python train.py --num_hidden_layers=15 --hidden_size=160 --num_attention_heads=5 --num_key_value_heads=5 --head_dim=32 --intermediate_size=576 --vocab_size=4869 --hidden_act="tanh_gelu" --norm="layernorm" --norm_place="pre" --norm_eps=1e-05 --positions="rope" --rope_theta=10000.0 --rope_fraction=0.5 --qk_norm=false --attn_scale=0.177 --bias="none" --tie_word_embeddings=false --parallel_block=true --init="normal" --init_std_qkv=0.0338 --init_std_o=0.0 --init_std_up=0.0338 --init_std_down=0.0 --optimizer="muon_variant" --learning_rate=0.0111 --lr_mult_o=4.0 --beta1=0.95 --lr_head=0.00696 --max_grad_norm=1.0 --warmup_steps=200 --schedule="wsd" --decay_fraction=0.628 --decay_shape="linear" --final_lr_fraction=0.1 --batch_tokens=32768 --max_seq_len=512 --doc_mask=true --train_tokens=258200000 --max_steps=7880 --dataset="wikipedia_en"
Each number is 50 + 15 x the weight over its row's rms, rounded and kept within 0 to 99. Layers, rows and columns count from 0. The size before them is the row's rms in percent of the matrix's.

# up: layer 6 MLP up, 576x160, rms 0.354, rows 564-573, columns 0-159
# down: layer 6 MLP down (transposed), 576x160, rms 0.0981, rows 564-573, columns 0-159
up564 100:34 66 28 72 67 40 28 65 36 51 59 27 46 42 62 80 67 63 56 26 52 75 64 70 57 43 46 36 54 69 70 55 42 67 54 36 47 87 80 34 47 66 80 25 47 57 43 40 47 29 70 40 63 69 48 52 30 50 46 51 68 57 48 58 36 39 42 38 73 58 34 43 59 58 55 47 24 54 62 39 43 33 76 44 38 64 24 61 53 52 29 60 67 01 36 68 78 27 50 46 34 59 29 33 43 54 15 28 26 54 67 59 51 45 47 68 70 60 50 44 74 52 56 42 54 48 54 55 56 38 58 42 36 56 29 57 39 64 48 36 49 43 54 50 65 60 85 35 57 31 69 20 60 54 51 50 45 49 62 40
down564 097:73 24 65 52 62 54 64 55 86 46 36 36 42 69 48 48 74 48 48 56 62 45 32 50 40 50 61 60 75 52 58 31 49 19 66 26 48 35 70 73 53 29 38 48 18 58 66 55 27 33 53 58 64 53 46 40 74 59 39 72 44 66 66 55 67 68 50 38 60 33 39 45 47 67 57 38 58 54 55 46 60 55 46 49 59 38 61 17 48 16 62 50 46 64 72 58 35 50 40 33 51 45 53 38 52 50 39 30 32 48 14 38 43 42 38 73 56 57 33 43 66 66 65 49 46 78 48 32 55 50 42 73 73 35 52 36 49 44 21 49 52 52 42 55 01 54 24 38 82 39 48 78 58 51 55 19 79 61 56 39
up565 098:29 73 50 59 49 72 65 31 82 43 53 37 46 44 63 47 56 46 65 48 45 42 59 62 69 57 72 42 74 45 35 42 45 24 50 59 35 74 21 22 55 31 38 26 49 71 51 43 71 64 61 16 44 51 13 75 33 40 21 58 37 37 50 39 52 71 57 54 61 44 61 40 14 57 36 33 41 29 65 62 47 38 68 51 79 57 59 54 52 40 57 65 58 78 65 61 41 45 54 42 52 54 60 73 42 43 29 66 65 38 69 67 67 53 51 62 44 67 56 43 44 40 37 45 59 48 49 60 65 19 55 90 66 36 30 77 50 56 47 76 57 46 54 36 54 43 26 53 62 37 69 51 54 57 63 42 82 60 27 53
down565 102:24 37 53 48 63 64 50 35 63 35 52 52 60 62 86 31 47 82 64 40 26 10 56 40 44 28 32 61 52 42 44 39 42 67 48 46 56 66 74 61 53 40 52 40 55 60 53 64 57 51 66 40 52 45 67 69 60 48 27 44 39 56 68 61 48 49 76 62 30 37 49 48 50 49 53 30 36 46 35 44 55 44 45 83 46 70 46 48 55 08 40 75 63 44 59 60 52 57 45 80 30 25 43 58 34 53 42 62 74 32 33 62 57 34 41 57 13 70 25 47 30 43 41 37 79 64 75 57 38 46 48 55 35 33 45 58 65 55 57 60 48 43 70 52 53 55 17 45 46 36 40 59 59 42 51 99 72 57 37 34
up566 095:68 50 55 45 36 35 36 48 60 37 50 47 37 37 75 37 18 48 46 42 33 56 60 67 47 38 39 61 64 53 31 36 43 46 66 55 59 89 64 48 33 40 43 58 53 76 26 42 25 71 32 54 31 46 43 66 72 50 50 80 42 37 35 55 78 46 45 53 60 29 45 57 70 63 40 63 51 64 43 62 26 57 50 53 35 43 69 64 50 55 36 41 59 44 68 71 44 59 31 43 40 47 53 45 21 62 47 46 74 41 36 54 47 26 58 27 88 65 58 38 44 29 49 62 57 54 60 55 76 57 49 58 99 55 54 29 42 87 24 46 25 27 63 27 45 53 57 43 11 25 63 37 51 66 38 51 45 63 58 57
down566 094:53 56 44 32 46 54 65 50 48 65 41 35 61 53 43 85 48 38 84 66 44 63 51 37 50 55 70 37 39 45 46 40 60 49 48 44 25 16 37 71 59 48 59 42 36 45 66 72 68 56 64 35 43 38 64 21 37 33 45 51 40 65 63 50 35 67 30 43 69 63 41 32 50 28 57 54 43 19 26 53 96 68 57 37 51 38 58 59 20 58 70 55 62 72 37 31 67 35 63 44 50 55 54 41 84 49 47 61 16 44 51 66 54 67 35 56 26 53 46 26 86 67 41 51 56 70 60 49 39 42 33 50 27 37 40 64 78 38 74 40 52 61 41 19 61 58 44 13 65 51 53 58 65 42 60 52 51 42 55 37
up567 097:51 47 51 30 33 27 61 51 58 31 51 45 39 39 54 60 56 43 46 57 65 55 65 52 38 41 47 48 31 53 42 68 66 87 68 58 43 32 67 53 52 67 37 42 55 43 48 41 47 37 58 44 53 52 61 61 43 70 56 47 97 63 31 25 50 41 51 36 42 21 16 17 75 61 69 38 71 12 56 51 30 45 75 46 52 50 28 81 44 47 62 57 65 44 70 45 58 30 64 57 57 56 39 39 16 57 46 54 28 41 42 68 69 23 22 54 61 34 74 57 29 39 46 61 91 49 57 34 48 47 16 25 46 46 44 71 51 49 47 56 61 26 63 45 45 67 48 46 74 32 52 63 58 57 34 68 30 53 58 52
down567 096:30 61 24 51 69 32 42 35 48 52 79 45 75 69 51 77 44 66 72 36 52 30 56 36 44 53 64 46 37 57 43 66 67 61 45 71 52 29 77 56 64 42 56 51 69 53 60 50 55 46 83 57 52 35 61 64 24 64 53 22 75 63 57 52 34 66 52 43 56 49 28 65 56 65 15 47 42 49 74 55 45 47 32 46 32 13 45 46 37 47 67 29 28 55 52 38 36 47 62 58 59 41 59 50 58 69 40 44 31 61 43 77 57 37 51 40 91 54 49 33 32 49 36 58 83 55 49 68 39 36 15 47 35 44 43 27 55 59 39 80 37 41 56 50 49 13 41 38 46 72 33 30 44 58 63 32 74 54 57 59
up568 096:35 54 37 68 54 45 45 42 54 62 58 52 61 40 67 48 79 33 65 43 52 60 55 48 60 49 68 38 61 39 65 82 62 05 49 52 59 47 54 37 65 68 58 46 40 44 51 16 55 49 39 50 54 19 35 36 63 43 53 56 76 57 48 63 42 51 44 40 50 53 34 33 41 73 39 51 31 57 47 78 60 34 52 36 31 64 34 40 34 64 51 82 43 46 60 49 46 76 44 59 76 67 35 46 75 38 35 56 26 32 48 47 49 37 38 58 57 50 41 50 51 62 54 66 32 68 70 31 38 56 57 64 48 47 68 37 41 22 63 72 65 42 25 10 38 13 61 53 83 56 61 43 47 99 28 42 63 69 59 34
down568 095:48 62 51 36 53 76 58 56 71 78 63 52 83 44 41 47 50 36 66 52 50 59 34 64 73 58 56 62 53 27 40 53 38 44 60 55 46 60 52 75 42 62 47 60 53 61 47 57 37 59 36 26 37 54 62 20 47 60 56 28 70 41 66 67 43 39 63 49 37 73 21 35 74 46 42 28 38 50 30 54 48 42 25 46 55 68 43 61 59 64 55 59 23 26 58 63 39 68 42 43 67 51 84 65 73 61 39 33 49 50 42 62 45 51 86 23 36 54 36 28 32 40 44 27 56 63 48 34 84 26 69 48 46 36 58 48 49 32 24 46 21 66 50 37 73 57 50 75 60 27 78 64 34 39 22 30 33 57 51 38
up569 100:63 45 29 53 67 62 47 54 53 57 32 59 34 58 50 28 58 70 39 49 49 56 41 51 60 30 38 70 35 41 53 44 44 66 32 63 35 43 34 40 25 44 37 45 61 42 44 30 30 50 29 49 66 46 28 70 49 65 73 68 53 05 68 38 59 42 31 10 60 48 73 43 48 53 67 50 69 28 33 38 59 29 48 47 56 52 62 73 35 64 79 31 47 73 38 29 26 48 62 83 38 34 48 30 47 36 55 93 33 44 56 51 40 54 58 74 61 51 71 65 38 37 71 70 69 38 69 41 65 47 65 23 38 54 52 62 22 67 53 26 58 71 48 55 60 65 40 54 47 63 66 41 48 35 61 42 37 50 27 64
down569 102:59 77 77 22 64 41 48 36 50 39 46 33 49 48 27 74 33 44 52 66 58 51 65 90 69 53 21 17 33 62 53 59 52 54 42 71 63 67 42 50 66 14 61 75 55 53 68 24 38 74 59 56 53 37 45 33 45 52 51 36 43 34 41 30 41 33 63 73 63 53 55 56 47 56 37 50 33 81 47 36 39 61 54 65 63 52 22 68 41 55 40 42 41 39 55 56 51 41 57 43 71 50 52 48 48 80 24 71 65 36 48 29 17 78 76 46 67 56 60 42 47 54 57 50 38 57 57 39 50 33 47 55 85 39 84 48 65 46 54 54 59 45 72 44 62 39 61 33 60 43 40 41 42 26 35 43 13 35 49 54
up570 093:49 72 62 34 74 66 46 46 72 72 27 48 65 78 80 45 43 58 38 37 20 55 51 58 52 59 43 21 76 64 54 52 73 42 41 41 37 39 28 64 56 65 38 64 62 37 47 34 54 51 66 63 63 44 50 76 59 47 71 53 51 65 39 20 68 23 70 69 24 54 49 37 51 29 48 43 34 38 58 63 60 31 46 44 48 60 55 26 47 48 63 62 25 33 18 42 61 41 29 55 59 42 31 62 38 56 37 25 78 31 63 43 63 57 79 46 38 62 46 33 54 59 69 33 70 32 74 62 41 38 46 32 63 36 60 50 83 58 53 66 45 31 38 38 59 64 38 13 77 66 61 40 41 61 51 46 50 56 46 35
down570 095:65 45 60 51 56 61 63 31 40 69 47 41 75 20 23 63 51 57 45 26 39 67 40 39 70 59 60 53 42 49 67 25 23 35 82 63 49 55 51 58 51 35 20 52 41 25 59 59 23 48 62 48 57 31 33 31 38 82 61 66 33 45 72 85 27 37 54 36 32 66 68 51 75 55 41 51 45 48 59 60 44 47 64 51 40 50 65 57 48 54 46 69 45 41 16 59 53 44 43 63 57 46 91 68 63 39 47 38 79 30 25 49 53 66 49 43 44 51 38 36 45 44 71 31 44 31 30 63 38 70 64 56 63 36 43 37 62 58 41 57 07 50 66 52 65 45 79 50 42 45 43 57 45 83 65 46 68 38 42 38
up571 097:46 49 15 61 52 40 47 48 60 33 40 29 44 49 31 58 79 40 28 41 54 58 56 61 51 32 41 75 48 61 56 51 55 64 60 49 39 55 48 69 40 65 71 40 41 59 56 60 52 51 18 68 46 49 17 53 59 29 48 63 20 70 29 31 61 67 56 47 80 28 33 64 76 46 35 37 53 84 63 35 37 65 45 44 28 39 68 58 51 76 35 71 55 59 42 64 50 45 39 50 70 59 29 42 49 56 49 56 25 43 59 28 78 67 61 66 50 59 46 45 40 42 86 59 31 36 50 40 67 28 47 42 57 44 44 13 52 33 48 38 44 58 25 28 25 55 56 65 81 68 52 78 40 36 75 55 31 40 45 37
down571 105:52 49 49 52 29 68 60 39 25 43 63 79 46 54 59 40 53 52 57 53 75 54 57 32 33 50 53 40 26 34 61 81 17 58 48 47 43 73 38 16 64 53 47 42 55 62 61 72 34 58 44 37 66 27 43 66 57 49 54 28 45 64 70 70 62 05 67 72 46 39 76 52 53 60 66 46 45 27 53 38 74 24 58 53 48 61 35 66 53 31 49 30 57 53 19 37 55 18 65 62 47 58 75 44 50 53 62 25 69 50 47 51 52 54 45 30 75 38 54 33 51 65 45 39 60 44 50 57 38 40 56 50 39 70 61 77 39 45 43 58 42 17 60 77 64 60 23 36 43 28 61 39 45 47 26 76 79 61 47 57
up572 105:08 66 41 50 27 38 51 62 86 54 38 62 40 60 32 45 52 62 62 50 44 46 59 40 40 61 47 85 49 65 60 20 52 67 47 60 00 22 58 59 39 55 33 42 55 69 39 40 41 57 76 35 28 93 29 26 48 54 72 49 48 63 59 35 70 64 53 28 51 75 46 51 52 49 29 37 73 58 46 50 57 61 76 37 47 32 15 47 41 47 44 38 58 54 41 58 46 58 50 61 33 46 56 62 41 44 48 44 51 54 65 25 67 41 41 52 73 51 31 78 67 55 29 68 79 48 12 55 33 58 50 54 52 15 55 72 58 50 37 44 36 37 53 55 54 58 52 48 67 54 47 56 56 60 57 62 57 61 61 49
down572 110:48 69 40 55 29 55 37 62 54 57 73 50 56 54 46 34 39 42 30 43 46 55 46 59 32 50 43 54 30 13 44 75 36 65 50 58 52 49 58 54 52 73 41 39 46 50 55 61 33 72 48 44 55 59 41 21 88 71 68 22 45 43 66 59 58 72 43 63 48 64 45 52 62 44 45 54 47 40 65 51 75 48 23 44 42 45 43 67 79 52 35 60 44 65 41 33 67 33 68 36 45 49 43 76 66 57 45 65 46 52 86 55 56 37 60 54 47 51 42 47 56 43 32 77 60 67 13 44 40 41 22 38 55 70 53 62 45 55 09 47 47 43 14 59 59 89 49 67 03 25 64 43 52 68 44 25 54 34 46 62
up573 106:46 34 30 55 43 63 52 69 67 60 49 44 51 38 64 52 67 66 30 35 59 38 64 48 50 54 42 31 67 63 65 47 23 50 42 41 13 76 66 33 57 29 42 37 54 25 56 56 68 33 37 61 61 58 47 45 69 45 45 52 59 30 58 49 57 41 36 50 74 51 41 32 59 21 66 60 66 37 28 58 50 68 44 62 56 28 41 17 58 41 44 40 67 42 27 65 60 62 63 44 18 58 32 51 61 54 35 61 59 45 80 51 56 56 58 42 78 40 69 87 34 46 61 51 58 42 96 57 62 40 44 62 36 45 68 59 39 56 49 43 10 50 68 43 88 54 58 48 71 32 73 53 24 60 57 77 38 55 68 41
down573 103:61 51 56 53 55 40 71 44 37 41 55 42 21 45 68 74 33 91 67 78 26 49 52 54 28 68 41 32 41 67 46 43 61 42 66 59 56 20 28 65 38 48 37 70 50 57 58 62 36 59 66 57 53 51 21 45 47 45 43 61 58 57 67 51 45 53 37 49 68 42 39 67 53 74 66 56 69 69 37 38 31 48 49 32 42 69 55 99 36 42 40 58 20 66 63 33 39 45 61 58 61 40 58 28 46 40 35 56 58 44 33 80 62 47 63 42 28 66 43 42 51 66 56 59 51 53 13 29 68 38 34 34 51 38 72 59 57 49 33 46 46 71 52 43 47 43 61 32 55 61 27 44 71 14 65 30 27 42 44 81